config.toml
norm = "layernorm"
qk_norm = false
bias = "all"
parallel_block = false
init = "normal"
lr_head = 0.0109
decay_shape = "linear"
Each number is 128 + 24 x the weight over its row's rms, rounded and kept within 0 to 255. Layers, rows and columns count from 0. Numbers have three digits each. The size before them is the row's rms in percent of the matrix's.

# layer 8 attention value, 96x64, rms 0.289, rows 36-95, columns 0-63
099:103167148116168122137108124102133151107164056178141147100100100114121165115129121120113121112096110118151119133131169139140094133103109155112107117129096123156109123184129167123140098145119131
087:149148147146146130117143147119147121102146153140133158128120152102063130128105130158119122117121116077131162173113140153074092120109143109103134187149130096135136128112089160117129122162103093
115:127129124118136119093132143119100110114111160109144180113117123145083143180116136113099091118178140108148122113118150109099121154094110133139072152179104120096158115103097126119121130105121088
117:162085131080129105152146129127156143102114151135119124123095115129128124193135149138113108122168097120140110167170163107086126140108101146141111150162121133112167128069144101123124108134142117
112:128106116203166142142117085100104105127146128099161124144139141119126138122143141129164129202134151142146115107133137120139110116145114131123146096112134098135112210141130127118117137116167125
103:095133110090147178082149123166138166081118127111136180126115111163114121118106171135155128092129145103096138129148099117165158138154132110169125134150154119128094133137136129091149125116101126
084:110088104169150115112123166111119097105137087135152178145110133079123095109162113132145121150111135132144129113130156146122135144183089140110094148122122127119106178126102150075155139126137127
092:107129168121150133099132109102115111108139155137114127146127133118066165099108133136159161074109125107166150113107106114094181145141154113091120108135103138127104107149085146079123142130111131
125:148141116120133151120137120150152101130138116110111140158085125120150178135122150114094134103146109131151107179130106141144148127095134139139173159156145135174132156136163100077122145075178131
118:150170105135135143125110174124152135107142129133151158098099124111133171118100106155118118109117164131110135157132158080096122196143124139109083112132113112108181130121112150106114093106107117
097:132124124107138176133177157134128128112144156155125104150108099178115121102137157124148108078088096101117114116132137146138140128182151115112123114146182113150105093134154105158147104134100110
104:165164117109131089134142102163133143133115106167118106136124160151137147116143136132087089158133144102113102084126122146111147114186118092116087079099116109175151105121140120118141148151127108
086:120169141135130135157135143112117091140151178103093097130113120139150109115124158096128093151136123116125095124093133086121102176162151119107096119106110105163070107100155108107122128162114118
081:097097148152118112161134148106138098136158088093181105165105146088114164094115119144120142139106152115138140138132134124134119067118106103104130126141153117151148152163140160118091135164111159
098:166165154108136169095112095153122089125143140111125140145077157122155164133154106148114122104110153108126093143112086128133143171087129133140103139082122135100116152095151150150119101145118108
122:134148140149135116165119085097186126138176148119087087094091158125121150125107157143104165111159090154104104135094137123104149120150099114118132118110114115124126099136119125176093137140122139
107:140138129069141138135075198138126152131104137105140138125147119147122138137132161128165115111122092118149163089117184118153112159162121110120119136139122105116116077170143139128106136146123097
123:128139128112158087141087184133116087161098142119097116092158138121118145131120117141138147186103123137115138096121127113109127169134128137091156096136135121119135129085144091173112125155137175
103:088115127139120114156135121101140091127114175149072125136147139136118162141118085101110201132131094107136148122119095139103173128143150131114138173145115113140126115098093149129112120121088152
137:152095101078128097113115197111190155112098116131148145107114123111112140120124117138109094120110131118153115159152157132124075117087125117142132140135139111149121136166140146095138130122172157
121:119114127138144167137124114102160118130129143122141082142154125145138123100121072129155108147130134158128133143121076138147134115138122099137154097075112140133118110145180086078069150145101121
082:163122174145164123118129157115154140112164113130139159142099125124088109121151140094113117068147127114146094111145211105133124090144100147122127112105127115101131111169140140138139142136135102
094:154152125090101119108121124140106169167132099144144114124096102178103123132122171098123111089119123112144120086170136144103138111127162144128107100096121107154091117132163119168149121112170157
089:113151114137112121146102116140103147140126096126114154127148108139164094100101099090114153174087154152085172115146097154117101133108148130150146089127143115109143154178106169136132141152094124
099:116152169128122139174150092068124114142146103144147114125149138138131128115126128137126152147127103133095109121101098153126145120115091107114124131126150141165079119145149178141151141186091179
110:132147132155133170171119117096140137081130108149131144112154167114167081107123141158142133151082115158052118114138146108122149133152130119105118132124140160142109116104082138169118136147125123
088:096106154130110130110128091148124121141135143152117180160132100177071127122125155046148131090145117113125139134101106121147146090131107137126090165156124131104131152106129123123127096146143123
100:153134128165123131118131116125109107135127170155109120137124118110105090111161138164119072153141169124126148164161164144093160122119121109112099146100097092142171142122108117088106150173115102
111:064097172148108093132127117083112136127110134116136113119130146134126123123096131133105137129120146118174159122152116068109108084117156152127131134156147117113157111150149146173130114127178169
117:152128109113117123138142139137135139130062087129150143128089071124178137103133124105131120120128093102141130114108068139129130144124179129159098173125156108140101120113154156119107150132118093
104:106084151116107186154124149166138113150199118111120106126121157148169144108144145128163134109150137150126140130138144071167121101090126158163156131135131120116103155124136142140139139116120103
090:137123149124115134128153131127119158105146120091106063168130093161126133187112104107111132090124108133145121097102157130134101105112105141119117118149117142145132079165151123111117140079161170
110:065102177154089078159112141110145119142119091123157141138162161140136093108094100144141145172104088139112128111152109110115146107136161126139121138107127126103135135119101145101128161153138146
120:109105142103137097129149158140137093140126129132115113142097086101119078090125120133172134175111073131139105160153117114086123149114162111182128144104147133132120161116150131151147137110170119
135:125168186105100154153109108122112108116124142095140116123127096134138131184107104167107147133155165106135128141102116130137107086084147150104102099154143134123119111129130105189137105132110098
106:141108117132099176086151081126121124143160143124119138120129143110125139115156132122126118113125113179130128101155167062111144152138096151179170142127111158170119130137179136146136116105112143
096:148125125136123085169108138125121095145121109125154134109158161167126140145146115101112116139116107183101133082134111149188135114142114127137129172166088136095144157102140117122149123138087168
124:179115097124113116129134141108126160159131119105125136093135121078138123142178157161148101127171125108137153092106135071148108108156117134135114086140162158122146164137115140175134125127135095
112:146160161081146163159131108122103162100116184114123151084119099131164115132146146135139104108149133130127120130116129133152153082116155088153098131144111173130113132123147095137148111120159078
094:135140160155162127112086172148164134117150120187127134111140146110157142113157152095136135149140083145117118104077179124165119139161135142110154080142115128148146126133111104121107140117098136
122:154163161121094153139133105125140149085119160161134124135114107139117100100154143110155106180112132159095127132175149121118132145132142137128067134132127089134120186116164138117158097156116143
103:095112115115104133084147162114092115114104117185134123108135124144118096127132137133136107133144140118161176136152150112146149088118124172076100143129114142100140102150070114136154102114158159
106:110125146164137137113168100124118126113125118147091130149139142111135122091096132161110146128113094165153160136074135097117091092083127166129163113132145174130124136181099104102124151109112124
110:156112129157096136083135143111087089111098094144111128181118113153165151112120154110172099119123111138158102133137157099158130137117135141090149112135125135180147145161115128113109138082151130
123:101144131125121150139091116109084132133123115128127180145121120157132120119139178107142122181094114089137162115129145160183128094138103136107096125127101134099145160154103084093132121140100107
108:135108128103113119085146154143108103152102109125106120138121170105163104098118192114129096107096131143141124145144086116145138145091189138164143124101161084141119166143134119127154113138133121
105:140100127103113146162144157140117143105149177140134095120121114151112100144127146132132074100135140152101133141100161137082153118095115133140091117117129116069168079158097105113121125153145104
103:091107157119143107117098110116120098082139121151148133148112135108173104133120106142127117143111184163101125111102091154147173104129110137152155081121113148130102117135100186126134133155149153
102:125116151168138068164097102125104112121128131161126129179088114130110116132107094115090123143115119123172104168125141158104132106115119141091095092093086120120153158119129110153118110135117151
123:110170120131151120193113127144144156131151116138150125137081113134106161116110096102134157129149125093121122116135151149150148117184129139152147157130150152142127200093127147163146106110155128
110:141099116165119143095114130160120121164154134167126113113146159097173146126145102139108103114126124135148167171115103097112154131116149115145089077149150108137181122134129089114080152120126118
099:130100138115124141098104132091151128167174137092125126164148109138151109103158170092163109142154129149101171123145136128114100099092094152125156155106134140176129149108147111123111143146166103
091:147136148093130151096141194122126178175149153098113118158101114123115127117118142106170147128124130092133095136110123117118122149165150122105096129132187152167157123157141122136150116133136092
114:110120162123138117125138119181173111094146133137183106091140154105163109143163119119110087161162106139110115160154126163079117139092139139174118142133120123130118146117162108134141128117162113
098:145097142129135140109119109116125121105148153130094052125143130159138186126138118146121134140127180142163128123108107181118103112095118148152155106145151176112100112139109146163114123149157118
108:124138117140089101101156134118123197128131117143112124123144107123122096149149178098142079151119155088125121131112121091154149146125166135112080131106130144127146121123092126169106105104077128
102:156159117153171130108154131139135183182116118153127131139125124095110126098128166120130101125142098125154146122097147162136144125159097112139147117080111142119163117125136064104090154142140103
111:165136124124144135130101190114109120143132135106129134110130120180123132106078095079146158120154118125139157092174146161139120119128082131111156135123102115084147172145120131120134133108107087
097:123151128137128094141120150110111148112110083114138115103114135104116196161093145158126164111176127111162131083111146115136177117135153134124113125118148107165138095150123104171121129094096112
120:127156126134143147132139095085099134113141127097158158108147091123111063121128159120108097110104125140078078109125147098102107129133127111119100109125157184126097117115147147155121122122173122
# layer 8 attention output (transposed), 96x64, rms 0.27, rows 36-95, columns 0-63
105:198108123094165130117171153156146117161131171108090122108134136098119142144101117128134117135125101131155130101148118141105158105116182137112102119105103157162144108131121120180114159133134104
085:141082068139120089094127121109134110151113136131111158105150110088103139129112172114131118123099112149109105091130151119147144082113140156146130129161123167115123125130151162153098125084175147
110:142112115127120132110127121100134138089110124133117089151195110105174115124137129146112120138088133126129125156118104154161155117151136128161162143061128135132127126121167143137101148162159189
132:110145121143106159105146137072116123120133089170153131129164131109163118101122132145127163125122163122101127125087111111127150091135144111149161119089136102120131150143147155100088164151073162
120:143146121107085110143174171171133154116108154127124100141123133144090146121126117145114142100155086112136132165130093102143130136093127125120096139132141150116123049118124140105128072152113146
101:133116137169097123132084121122117104143117121080101091125139102102126102150139094117161114130132136166175136155155089158126111133139104167113110099132122113153174136136132122187133139134150173
090:179171167107109159104126164172129155135134171115139094130138108147139170144112143124121147106139112131149156160110084128148144140112147127132115083137119173102160083130135109137099102126113128
090:155124103121133104128116113210110115147119126130162156114198116124151110133144120143124096110110143106107091109178135115166091134112093138133111128137106108129140138154146131177138135103156121
108:125108118120120118142104118133107129130113139174131152113176161107105071128114157111157141145171155148108125098096140104113106140149108095115072115129122130148133109126079106152113137183115162
116:158076112080107119094133081137116120141123133118143150120137115143144103144101113081140120150093096110125105094136135199106139097112153148122144116113119166155149097128153156124142146157151127
095:111144125181120099144116084105108095147130094086132173120155097103121114125130075119111111158122133157146135113134091105101127104131094174134148095116108140123114095113104110177128143118106122
097:110079137157151129139110138095109132147133164149146088127129142130164130118141101117112173137134079114113122120128100111122135101120072148128169162172129177114097120148131084119121157117153102
085:107157090121118112143182144116144111139130112138171123116126140150149124101147114110097152149103136098165157133140101150145113060139126141131132156150136140175139066131119108098107113091130104
095:182121123094113125131139132151136129143119187143100137116121134118078156124123155085135122125155118119103140154166133117142078149088150112108120127157117141095122052143127119161137130149120105
104:126078105088131072143076155115120125144123134141159146084158164142086122095121138110161127159119104127151133104104160156110115104138140127093145150136128115156141109175112131126146127102156109
118:131088105096142126103183152154122123142141105179125178143134134147156136093141107126132099144128183101111125072150107135117110109109150115126161184144137147122157163140106119132125137114140112
112:112139128164140149088166073147153093102129115125130143115121098108169143172137076131096141154099121143112143142172108124100138110121125145093100146127154144116143176110116098117146142144161122
119:105154132141092140113129106132126136122155110121136125135145126147136098154141145137088126116138133121106125155142126127164142106105154124121113151116139124143103124142147131021126104084090060
108:126161149130129139098127122161112144133146128125130113147156092125161089129121173163144087085144177141103093124156155122202101120108148122131119125112117088129123124144165121115089128104149114
112:147126140145102167119133078113130101127122145107112116075108114104124125201122148094130146143146115095083147129100157117121175114139142123144096100103122143128134164121138117141083139163104110
116:123111131136129093157176089143108115126118113126146141141078130143127109135152123089151158124151137105142132131096172094112121129156103144084094164174137110111134117104086132150157092080118131
079:120139113094141137116197138132154119116145145115141146120152154141156164150131094148107126121113105114100130099134084136113141136109128107139112138130087176103146158108129145136084173167071134
103:095138142177177107177121143106148101102139127135117141123154143144111133144120075155105136180123099106130139139120113113098152129145111142137142140090120131175134148142152085163136144135099082
090:141115163082144122106152136125150122178100138090112086109066130124092163106115117127110114086119105141135147121127178130132129160118142147114097112142113145133126112097140116156179124090155130
096:146089106155156122116113175159145125154144140141102110137097135117075132139170142125129117100126131127143092132178168116157129090100126120145118142140123111118137139141108080198123134100135096
120:135126119116122142115100153169102145159102151136109133144107099131094160120145085123110094073129146132175145118133119164139104082105146149144166107142118127132164120147109142085112123074130101
093:125163139136143119140144178130178106125128129085172092162181143102157171107119129154134129139113168125145103141164121133147116166105138121153147100121123088124141136106128115160128147119141177
107:125114127118113110126129130095123145141126113105162130125155153143133168138098109104153182104080105136119119113074134102149132108121122158148155136176124177121106096087151143121135105093139178
131:126167135127142165123128113161129155108124180164133134126156130150112106111108146172111093112130117131084171132123120132137124189099136099138124135101107128124100174136161123082146126172122098
114:085127141160128124127036141122107119153151116106135103101129133154120109166138150124143138097130118162122113164115133158142096163142086139125122106149107102158132137177101110101155132140115125
097:106165127111110093158157143145132172128141122168128097137133108088104099106113142119115129133154150129155114139142150080139107116121104088139064134102120134149104090101087114162129093129101140
090:119152145150136106152168115144135097102134093142111172167152113127166106095121101141096085153152128107121146103161106137127115156155102094090146139119100153151136153126124138148182139148098145
099:120129168124144155112101119133131129176124155130151098129113126145103125126113185169118119093141162093096137105133194109165118169095175120150093125117131143119117139142132120124103115113146090
112:127178164109110128154087144168104136139116109106174146112184132160121134152114129127142123105118113111132128130080136155110152144113122127165106079093140139157151101140088099122096109142106142
133:122107100096128108157130131086132131143093134162092127156118122072097094089109133135144096124150109133151118126088139167134119149140137128137176139106109086144120119146162166116181135154126153
106:126144104103098166117150193148090145111133131167114119160133138133149107125143091151130125137122130151139173101137101113079099122153128110129083139118158153124126140099073113138126127148081125
101:136090159133157172090122125110140121162148121133121082134040114114112129096160172135127120114131142119100119111174136140139151098112096157144095110117162141137153138140125120151106136142117112
122:096138123120124141139160093135123133123133144111129133113104144134123153141146050131124126127106101115127122161138125110135169131090136152139140142099141148175093082110102132075172126159077104
104:130135113157116098175115138088155113129102135111125112120093130088074139140181083139114117138137117125156146126092130162098129128150099156159125109112133115132161142134112130115164158157095180
099:112118093107088121157174141132146152082120117138139092164083141182150132141138126118129138119162130110112108136149122126144120107113102141115123164109161136084121094105131163069103099139139141
117:127165116143120130118105176078140125141118136152140111126159096125149156077130139170121158099106124148128177146095090128120164102145117146163155099137143154113113123168132116104093140104117159
112:119157161148155158149156096100160146099114140080106133122116120118099195123096123144132125156102105148121143131134129092107139171097122121138144097119109142122098140086177094143155117137148120
103:139144184120119129117155127141128165092120118111125140158133159164153139113125130165133139095113133154108115168107144102102113180145171096097087152114149138125146123082121145119157105177132145
104:112189144126121139120142126163107149100124143095143118165112100172131163147087141134127144140156096149129167149133094140111095157120110130070120097137115169108110095118105111115144136159151142
120:155104123138128127093149124088145129136113159094129054126105116097140165147114139153142140117117083130135112170149123134129148130112110146138106125129115138133127088072126136170117117130159192
104:108135161138136119144082147133095160121146127154171142129124125141110134150108146106160154114140109136135137173087160100092115109123093133125119059167115125125077113141077118146132140133096125
111:097145124157152094156188120107160112143134088099163118134157136114139168067118104142118152163108146132119089096099124104143150143128117123159135136117091159142124127107138105141153142097130154
099:113137111123146098171132169166124120148094171145084136123107120130097195131152159120120082102142123109131129128128140133138087168125155106152122115156104140092129128136153124149141127098112080
099:133127116095142169090143116139130162129129107108150162172153150126154142102129146132136125129100120134113112095079093159186121146120129139154157140133097149083110120122174165129114142122160168
119:167145101116093125098081121134132170165134143119117133095156105137115093140145132130137098110147137138111116125172093146157113111118132141154118101073136098106146095179151130133080138160134144
126:104123124124132098154150117113104137126160080141137167128110159157121123138117135107146162146104117116105134086079157087135150127148096139134143189167138140108091107127089148103164105104134143
084:138123106094115130120187144173126091148121135124118106119137076117143128153102115152142105136144113124165098100145143124116160128126113144125109095115135125174085163115081154164122108105096168
092:124123137148116123130090116094109107105120134118194150123183148129144092152114075126142130190142132114138098126168112145136153131099099162147164105102135117162133119109141121137124153164152121
121:113159130121121129167152150093152140135132105127121146131130133115130152114128190146124126095128162103121152100057135107104156110173137128138122117117120122143097152134153156110085115095064122
087:092086091131150088126178122125132101107135127149093168148175120118089090111111149144110116132143130125121099145098134128141117112148111116120103162131087173132131116150156126170151107157094109
106:090120172148133158104137163110122160122158161103149119148115137141117140115108086150124117122106104149135117145148101141130107138080148153134194106154138128110103113121138095055148132106124135
100:158115128145125099104171116166125124111169082071140155117111134132154139161167083126149113152120143105108085158150139136130150127118150144130108149149135094124145175128128145122125093136124179
099:134147105134161140110158110128139117140127108116166113118108053114150131118114130120139121180119146130111109131160139125142134106112132148133049122114140106176128122110153115199136129142157146
091:118115110147141141139110069098130160122161125144087129160108140168139107121138105158138092154144140123127129147147123162146113150111128146121162167091130097121061146154158125103125140172152108
122:142130097077119113141128175147136120124118139118158087133120126124118151118157082148090121108126103083145138120108122140117126111126170115115188116102120109145177166138110122110152134112065132
# layer 8 attention query, 96x64, rms 0.23, rows 64-95, columns 0-63
120:139135108080144133096103098097142169131100171164140129130105136123129118143136108131153147127133128098137072095107139153090128105112123125107146135141151142123129149180118153120167160188108160
098:128135151177120148103217133126129126129138143129129097151113097091109153082128151140108115124149108137109132126147093141181131116146072116146138135139100140114084137118099123121114132107158139
102:162118122073114159067066138087126137108129133148134138087179144141142102137162125128149120120127088097124132121128140153114105143126179089106151148119128104114101131137111135127119113127100150
139:127130118117152148082076124098122120158133109120144080122134092130154143104093134101104101147095104088114114135086135115107161103108169122133148131094103087126141120146142120114181116129102158
095:129121164144145165141076124129138134168112109144092081162138080121128112151119122149147056142126096133134120086145119111110194096128118157132106123110140113136121134126118141117128085127120119
091:144105163121114070158104123105147134113099126092133106110152119141108132077125088121085139125101085141146130179110106127130126149156124160121139090104127154159156108132110141153138135096141172
111:089137096090089081137186145140128132152121162131151146141088171121123138130168114124105149089138136119169127140133161133126111139127124122120086136136157159118131152131187149138131143154108097
101:151104148140151125152120147135085128139175110136145099115155134124109151120123161176086096123140139116133180154149129122100102118167134155181160173160109143124103137118133145086156139106125121
112:092131083129098082121145137159126105065121130169111093166122119149114088109119155169118151079124121148171133123142140134120113118134132145104139160142130115091114159112112110172126121147125148
122:144153152171131132165128124177160116130093144128103122116111089124089132133099133121123074114166120090092188162153105110118139157100104111121106143099119121127125122133105102163146108142105136
101:097093124080089141135161190108115125140127144126129152124086150136093165148133180123129132144121153140143148120140122160178098112144125150145118107153116148127132099147151120132077110108166134
112:139114151110148124134145128154131127136104099094126150143134089143094145105149167169099113096174158140099180149152128145168110132159145165133130116080136112132133119114125141088095111088147150
106:136137102152100112117144107146101158106128141129143126115105162153130077164091103101134135099132082131107122152125120135126118136095096146115106112183129134118128116156146147067084100123146080
102:128080161086127132116141141121144109162155086153154157078161155167132133084123129110152136155114154108096136109111151131148111116151117136146139127127147143163124131112110117123157156128191167
138:179108158130149128167140112112113129147125105126126110124127088107094141104132127132087134144133117133115154172111120098160139126166099145167131161081155120130088080111113154114163094091143122
116:126123151094087111119143126143145130138148126115158120135110184126081116124204107155137177109122153145113133139139132129167116131117084177165134125158151129143140132135150136136083151125115155
107:136130131098113116146192153143150123104119124122107129147119135085103156124146119177103155125123119118116169121135083138146144155126092149159106080125154115149100155148136103133069148118153095
108:130136093139062126108141125096118100073148100107159126100115135142137125121103070114153112141124114126157091125107123129113143109086108130125128106114072084125101130117148141138123147168093127
112:133102138103126120145136132145104108095139073104142140142122116115099131116157135107081157117142139110109140133104130099118111174162092118139089110101143144141154116092076148131073138097127176
089:155110117159140165095120149199118174178145163144149110152139121142159124099121128145125136105107131141134110142160117116145132118087130143122125134160157143108105100127090111145157116071125101
105:157111157121130142121123121157148133113103097077135147074132149124112137145119136131130153162130136167162145147158120138140103170170089175121083097099165109163153115121099117147133129102139135
098:155130159132126155143112128138107124132107112120125139114136091105117145121107122139130118117121098137111207156129117112141108120171169132140089131097093109136137073132089157075165094127149154
105:128072155116161166091106135093136117104115087108151127109131136128125179113120116139092126141126097123088128135145119136145138137126147083177144151116139131090125107098171111130155098114128179
102:162180121154121144133084114137173108143148107111150151159181133115160110159155122159109129090105113113123139155107086112139138085173117173139135108139126100118163113120110146132142112128127152
098:139098100092147120143117112135111144151135099188149160125118122107101158121145161083119105123131125156131101143108154178114141097113150107144161110104124128161159106129156134142155168172097148
081:114128128104122103145135104077133132150120138151154119152134102137123161148109133111183189106116139110119109140083149149117098129105094169144080096168114091147127172123128126156135134128104139
110:140159105157110105093068144149169113127125138156138119166149118134159148129129141126180109113146132118115148086124158096095149116117137097172104131126127135121130125171138097170125137183122114
105:141133154138154148116103111123110131153121108089143129123173118089136100175109155154132131107133148123141122138161141136158157146172107129172095144131138109150102159141182140178107157139165154
116:085116133054124131117174128130118142077144106137161163129107165112101117144124081110113125176104122160128107147115119104114121119119125124082124133107123101127146151110156126102111155104150096
122:129079141082136119153148164131110138128120096068125130118168146092083168146158121122107146131133122150125136168123116108164125138164118141127116150100144149160124115100094157123084148121158143
101:102133104181113093160183129121106127113143129127130173116134148139131122166149106147117155100094107116105137109138096123164128127130096173136144156135120087127100140121122115073078153107128113
090:124143127178081123081105126108149109145134123140121117082142082141144113157134135069085116105137144141110121128094120118104136113115103143157107119119151134125139183121129081111115165151109094
# layer 8 attention key, 96x64, rms 0.234, rows 64-95, columns 0-63
114:140081146114145158102098149121110117146133117090123146089147108149152134117107144097093126158110128124118112128107156102102141124102193058147136131106104161116134111128127100114144086152100135
086:131107121144161091136177131177151164075116145148111133151125123147107122121124086173123131097084161113134108100163092123171118151096121117091147108129114139119137142102160104128125133126126097
102:120108128124134138097084166118124153152150129170110137136108110166128154123132142106097143142152115120079088132101164153151136094141156097188129111099157131093129139146167092131132138168118136
129:165077170063126135125140130098080132125137109167129127094124099115132180122138126111112141142120158131078140173114128110130112098166150122131157139103127142118110115105109132119122166095107129
106:164133163175148122161142108146093119102118108117124125130156076104163157095125129137081144113143134101109134165158120107139085136187114140141154134144126081114113105117126113114153133126148163
092:130113084120098139113175135092123118149151162101137130082073130118090142116143121110129174146110123179169146121126097165120123134138096150145112129129088172152137105103120123142135156145144132
106:111171108142132157106116103160160097145116108108106112140115163181134143121151157108138125125128136141129106129102155138099164138088169122102138140143146159105167093124114156103130062134112151
096:129133167152115146166155133069129129130090123148177137141103138164108124132163101141142171148119135131113104145108134148154137143126102164127146122124137118187133161109123126117108135067130082
101:137161137150149133112090163140183148150127096119128108156155115078150111137168126081144100134131171118135092091125112122111120125134110091122126120117163160122175117147097123105109089124115146
116:133142137144116118122136091178102118111107152095100110123141128108115147154127119138126116133125110170113145192164109089151084156155091141131047127097141143147124128117110133135124121148148103
092:122136083136134107116077072137171160125139114171155112136146144130104081120140130120112159102126100133163114104095135109127157113108175114116128125142111162135162125112143162133115096145148086
125:093158081088061098150174151125141134119127126144107140140124166136091083114167137157122157114119129139157148108112114120155121152103113136132111109121126099143131121099110142112067122121121105
089:138187095159124123129075114156127103142130157135125161132091164138126101124100133143164132161111116133125160098130142130109145116089114145155139144149124124146089084114122154128138095122162068
096:133102122121131112130154129100081156074129126137121139143131145117128074169153071110122155127111123129157072152079147176115111113148120116114134142116117152119119139141170142162106147154117114
127:102125147108114094120176125115097136117125128115147139083082154129096127109120137112112147120101135144100157148134107148187110159131126168106132099129104119148143121123129116117078131089169069
100:101150045133089130118153162122135149150075158135132128158109148119142122138147151135149162099128161135176119136105148123104160105112131120102116094165149157138121149103138134128117138157143099
115:103198105152098134117130140113154119097146130119119100124121140136119081129118122140143152113094134122182109112150112097140144114082104135111095076159091152099137129103141100109091110152125119
096:079118090117162121092113111082122146118113133158113110150131099112160129150114132133152103120075125149117103149143088106089122097159106119112161142118123134113154119128116075167170134136094119
089:086129129105102118078164141138144111122135109103133153101126162161127115135148114160173141109149166144134133114126127156122116108135120088120111085132154074136139187099125137173114136168139129
087:106136135138141138163109145111120105114096107110133138114106103082080135120154121175094086138149151108157145128147121159159130111161176178153149137113098122150118094127134139101134101086145107
102:077150123106112141148119152125124116119118158100116118092095141101107095136140146154143139146137120163166147128121134172108126171130108134121093123173118115139167130097142128170091174181141109
105:121099137093104113134126134140076128107158122131136123094154133139100106113129143138081146100108139153099143151120122154171120150144089148138123130091142095185134132109102120137077172098158099
103:138103163067111124112160147092093133132138174133117111161145132101124133129119117118114170122111120109105154136085131139130140129133125177108150131101131134185122130082131149106115184158152114
098:150124118157105128180140158126085155118111124122114130100167094110121141123134138133151111106154164150107153131172095112095130111148111183165157146105153128093084114122113127164100148127126155
090:116114132097067126060145106092107156109105141123169143125129159142111137119138131118129174153122167134117106123130138108113086144140181088086125152110124141135148130156135144134155141145122161
083:118114109129149129108089128105124089086114153128112109097105187106148095153131169096139093136122142114123088133123123090117154125133137125118170089149117161107140151139117103165141175129141164
105:173120139149143163142083121140121145159117166129118131126176091106161120184100149112127125145156153106126134155174107127114138116173124160103133124118152122124111116154100118141130095120123189
078:169117150161103141139122113124150099122113131147108147126158138103144136155122161137153106123114161146083127095128136113128123135145114163129082114163100094130183097108133077136083163167113136
125:121163095101099139092108107082151162141134100131143092130094165168185134153125117116164123119117126101130116092129174147145127144089143081121139122152149141130132120114172126144116133161116136
135:101139102092084131110190136144128127129145127151166147095122140136132118129154119139152175110112118162143140084120152174162127156106127146127129081164115121153163153123161118163125160146143123
102:125157129165146108138113124131174136135165162132116114155166119138154097172119142156139120110116135150135101129160110129108136109079106139167163127180127146130095156182164125099157124119143106
088:146134158136155149137147116118103121100125138151107128153124098123169121167119123160162152138155122110128067144158111114077156130160138149146146121102125126119092136187134157083105107144100154
# layer 8 MLP up, 384x64, rms 0.197, rows 0-14, columns 0-63
116:083079110139068117135133114121156164128117163144098138120173128144140186131169120125162145104182106122090144097131105116124145126149134162145141151111118151117149111104118117127111141138144156
094:107147120110120120118114153141130155115110130152116137164162121130128110099151082155161102147135145123148182123116126151114148193171105130073113129091153153161121135128082118122120136132121174
147:095176158113096103131113104116136078120169081166123115140115154107141118128109138116139138146116175138095142156139099119140140120182140117141156084111127142125109160162132075104123132122125108
078:118114124155110086158127118103117087133175141144160156107189139095129115117127142145109173143092108151156154147138115106171159137139116128139165145149109119130124131180146131107142130162108163
139:138162152088118132182106160136127150135116140107089121110104127146067151100169121111115115143114137108172116109146132123148121141136185137132165115155165153163127118103119103169130128115098136
058:126145122175113081162129120125127139125136148141142116105158145092116100172170172135131119125103151127138172136132109136141128150182119166146169138133109140159131094139148130073130134084110111
084:122111146107133173109157111150175078127097115155158130108122109141119118088135117105106167114161065129145145104113096146138131147146125100147138145112115159076110145124108080138112133128103140
137:112153149115140166168081124106155130088176103120134140148132166119112142147132091118060132158104109153160111134118114126134088163120145137113162139137120111159113162143121107092143152124111113
108:109089137107089097109172141134143129154131149135157145150141152121151176114156117124143109123099138142129127129114121176167115082117160154115087148101144126096157112139105121130112096085123180
093:100097127104130094177112175099141172133129136163143060154120128139114124103136123143137147098134117125130142144134169154120135100195109113145102104137151111126111112150103092139126101100121129
089:117136101143144154103143144095141109116139129111150152078156141116162109137124107142117098194143167121155121119131093142079150129181158131127122140092121103176138131118122109123136166145155100
063:134115130139110118155149142182146101115130142123157115086141123101142143134108119077168096111155135103131129100145101147135088168152117146145110119127071141102159090138075121114091106127121138
031:162126163139141107157109135165109136140115161112154133139144147145136181117132134146144097088142139110111113113170160127081112154137128135154136162133123120107123171190088140166123124094113161
097:088126142147104140145083094142143144142111141099104158138143120106100122126101152092153153124148147175156139122162117139145114175161124135158099088110155111133134097109137134192137142105098143
062:166121094153111142102166071099123126118098176136155131123127107100111156153137104130108146105131110118151120160112087118135175152132149156153144153144132162135114115109160127167119130090163154
# layer 8 MLP down (transposed), 384x64, rms 0.19, rows 0-14, columns 0-63
107:110111122128121080108126105124139113155093140121100129108108111093108154153118111086149131081175114120145147141109144091184149137128156133125119196150119132143100103082160139114111117134143121
090:098141096134162170143126116095120138152131126142067120130122084160134095095154132121068160110120159182137147138080146119132112125151158131122141159127098129117135154132121104140093141156125121
152:132136159105124100144100086110136094151216134103124138156115111130140138146122115103081153085091119119130145117107103165108134134119151135103081127127144126120124144150104159162149121150154130
081:098143108106122136149115099109128153089122119104112116114114129146110132153169116146136090099133146095138121142102088187071124094130111139119134162119115128176150117119124102102097124114070154
136:129108139114136151098157099158115093110164130134092178126110115173088159157142142109156149072141144130113125147104135104104109117106162121121112095158104134135162126132066118143130105141124137
064:116135143121113141108100124157126133146132156141119129126103125114156124133104093104131148157101110180113146112105080142100150189093138100133117067078123141116134142103128167112139109162167127
089:160110138135116129080125133121118119147115149131120093126125090115128080138110170112171140166103099116105172124136119171155161119113131123098147137120163133102123132120150117132166193144152086
123:136139164102170116125097172137150128152132151122144117137152174122129111132112126140127107121113083139142153097183133131125090112196184135084113117164114112142129140155126131133096110108132115
093:103128127134130131114123160092156134100152107141209115094097134107168148091130092128131128111131147121132126101110144121170131146096157147136129154123134107118166134167129084129075135123092130
086:149132189132158152071157129153144130119115144109115145159125118110105113105104118095127093137096100135122136128121129154154129128136127123118080118108169177132125111142136154153144094168187148
089:117106168082151136099162132142146109119137113122111139175110138174099140148135105110111153123133121149164122138138162157155119156108162095126126132108164161121178132119137095149164172146163141
070:158148095083116141079068116124135123112088116114098138167112116124091126099110134122107119118093102104165128118142146150110123106120129113120153112089157089130120138118174155135165118124128084
031:068171145173113155130125121086130116125162074133112117166115149129081065130141120142136107101135138139115131112116140130119122116103121109116148095141104152146153143093140089120150152132119092
112:098153134104130129140156110111196106136158143127148152142098111119128151107113106176108144134148077081148144138118112131121155138130174120145167155069113154140127144098142091119116136142137133
068:099184135087115104129155118130147117100157123070127110157108130126107111134125130139100094137139101096121087137130136146156115119124142128109097136155157107095101121119134128036117111124136130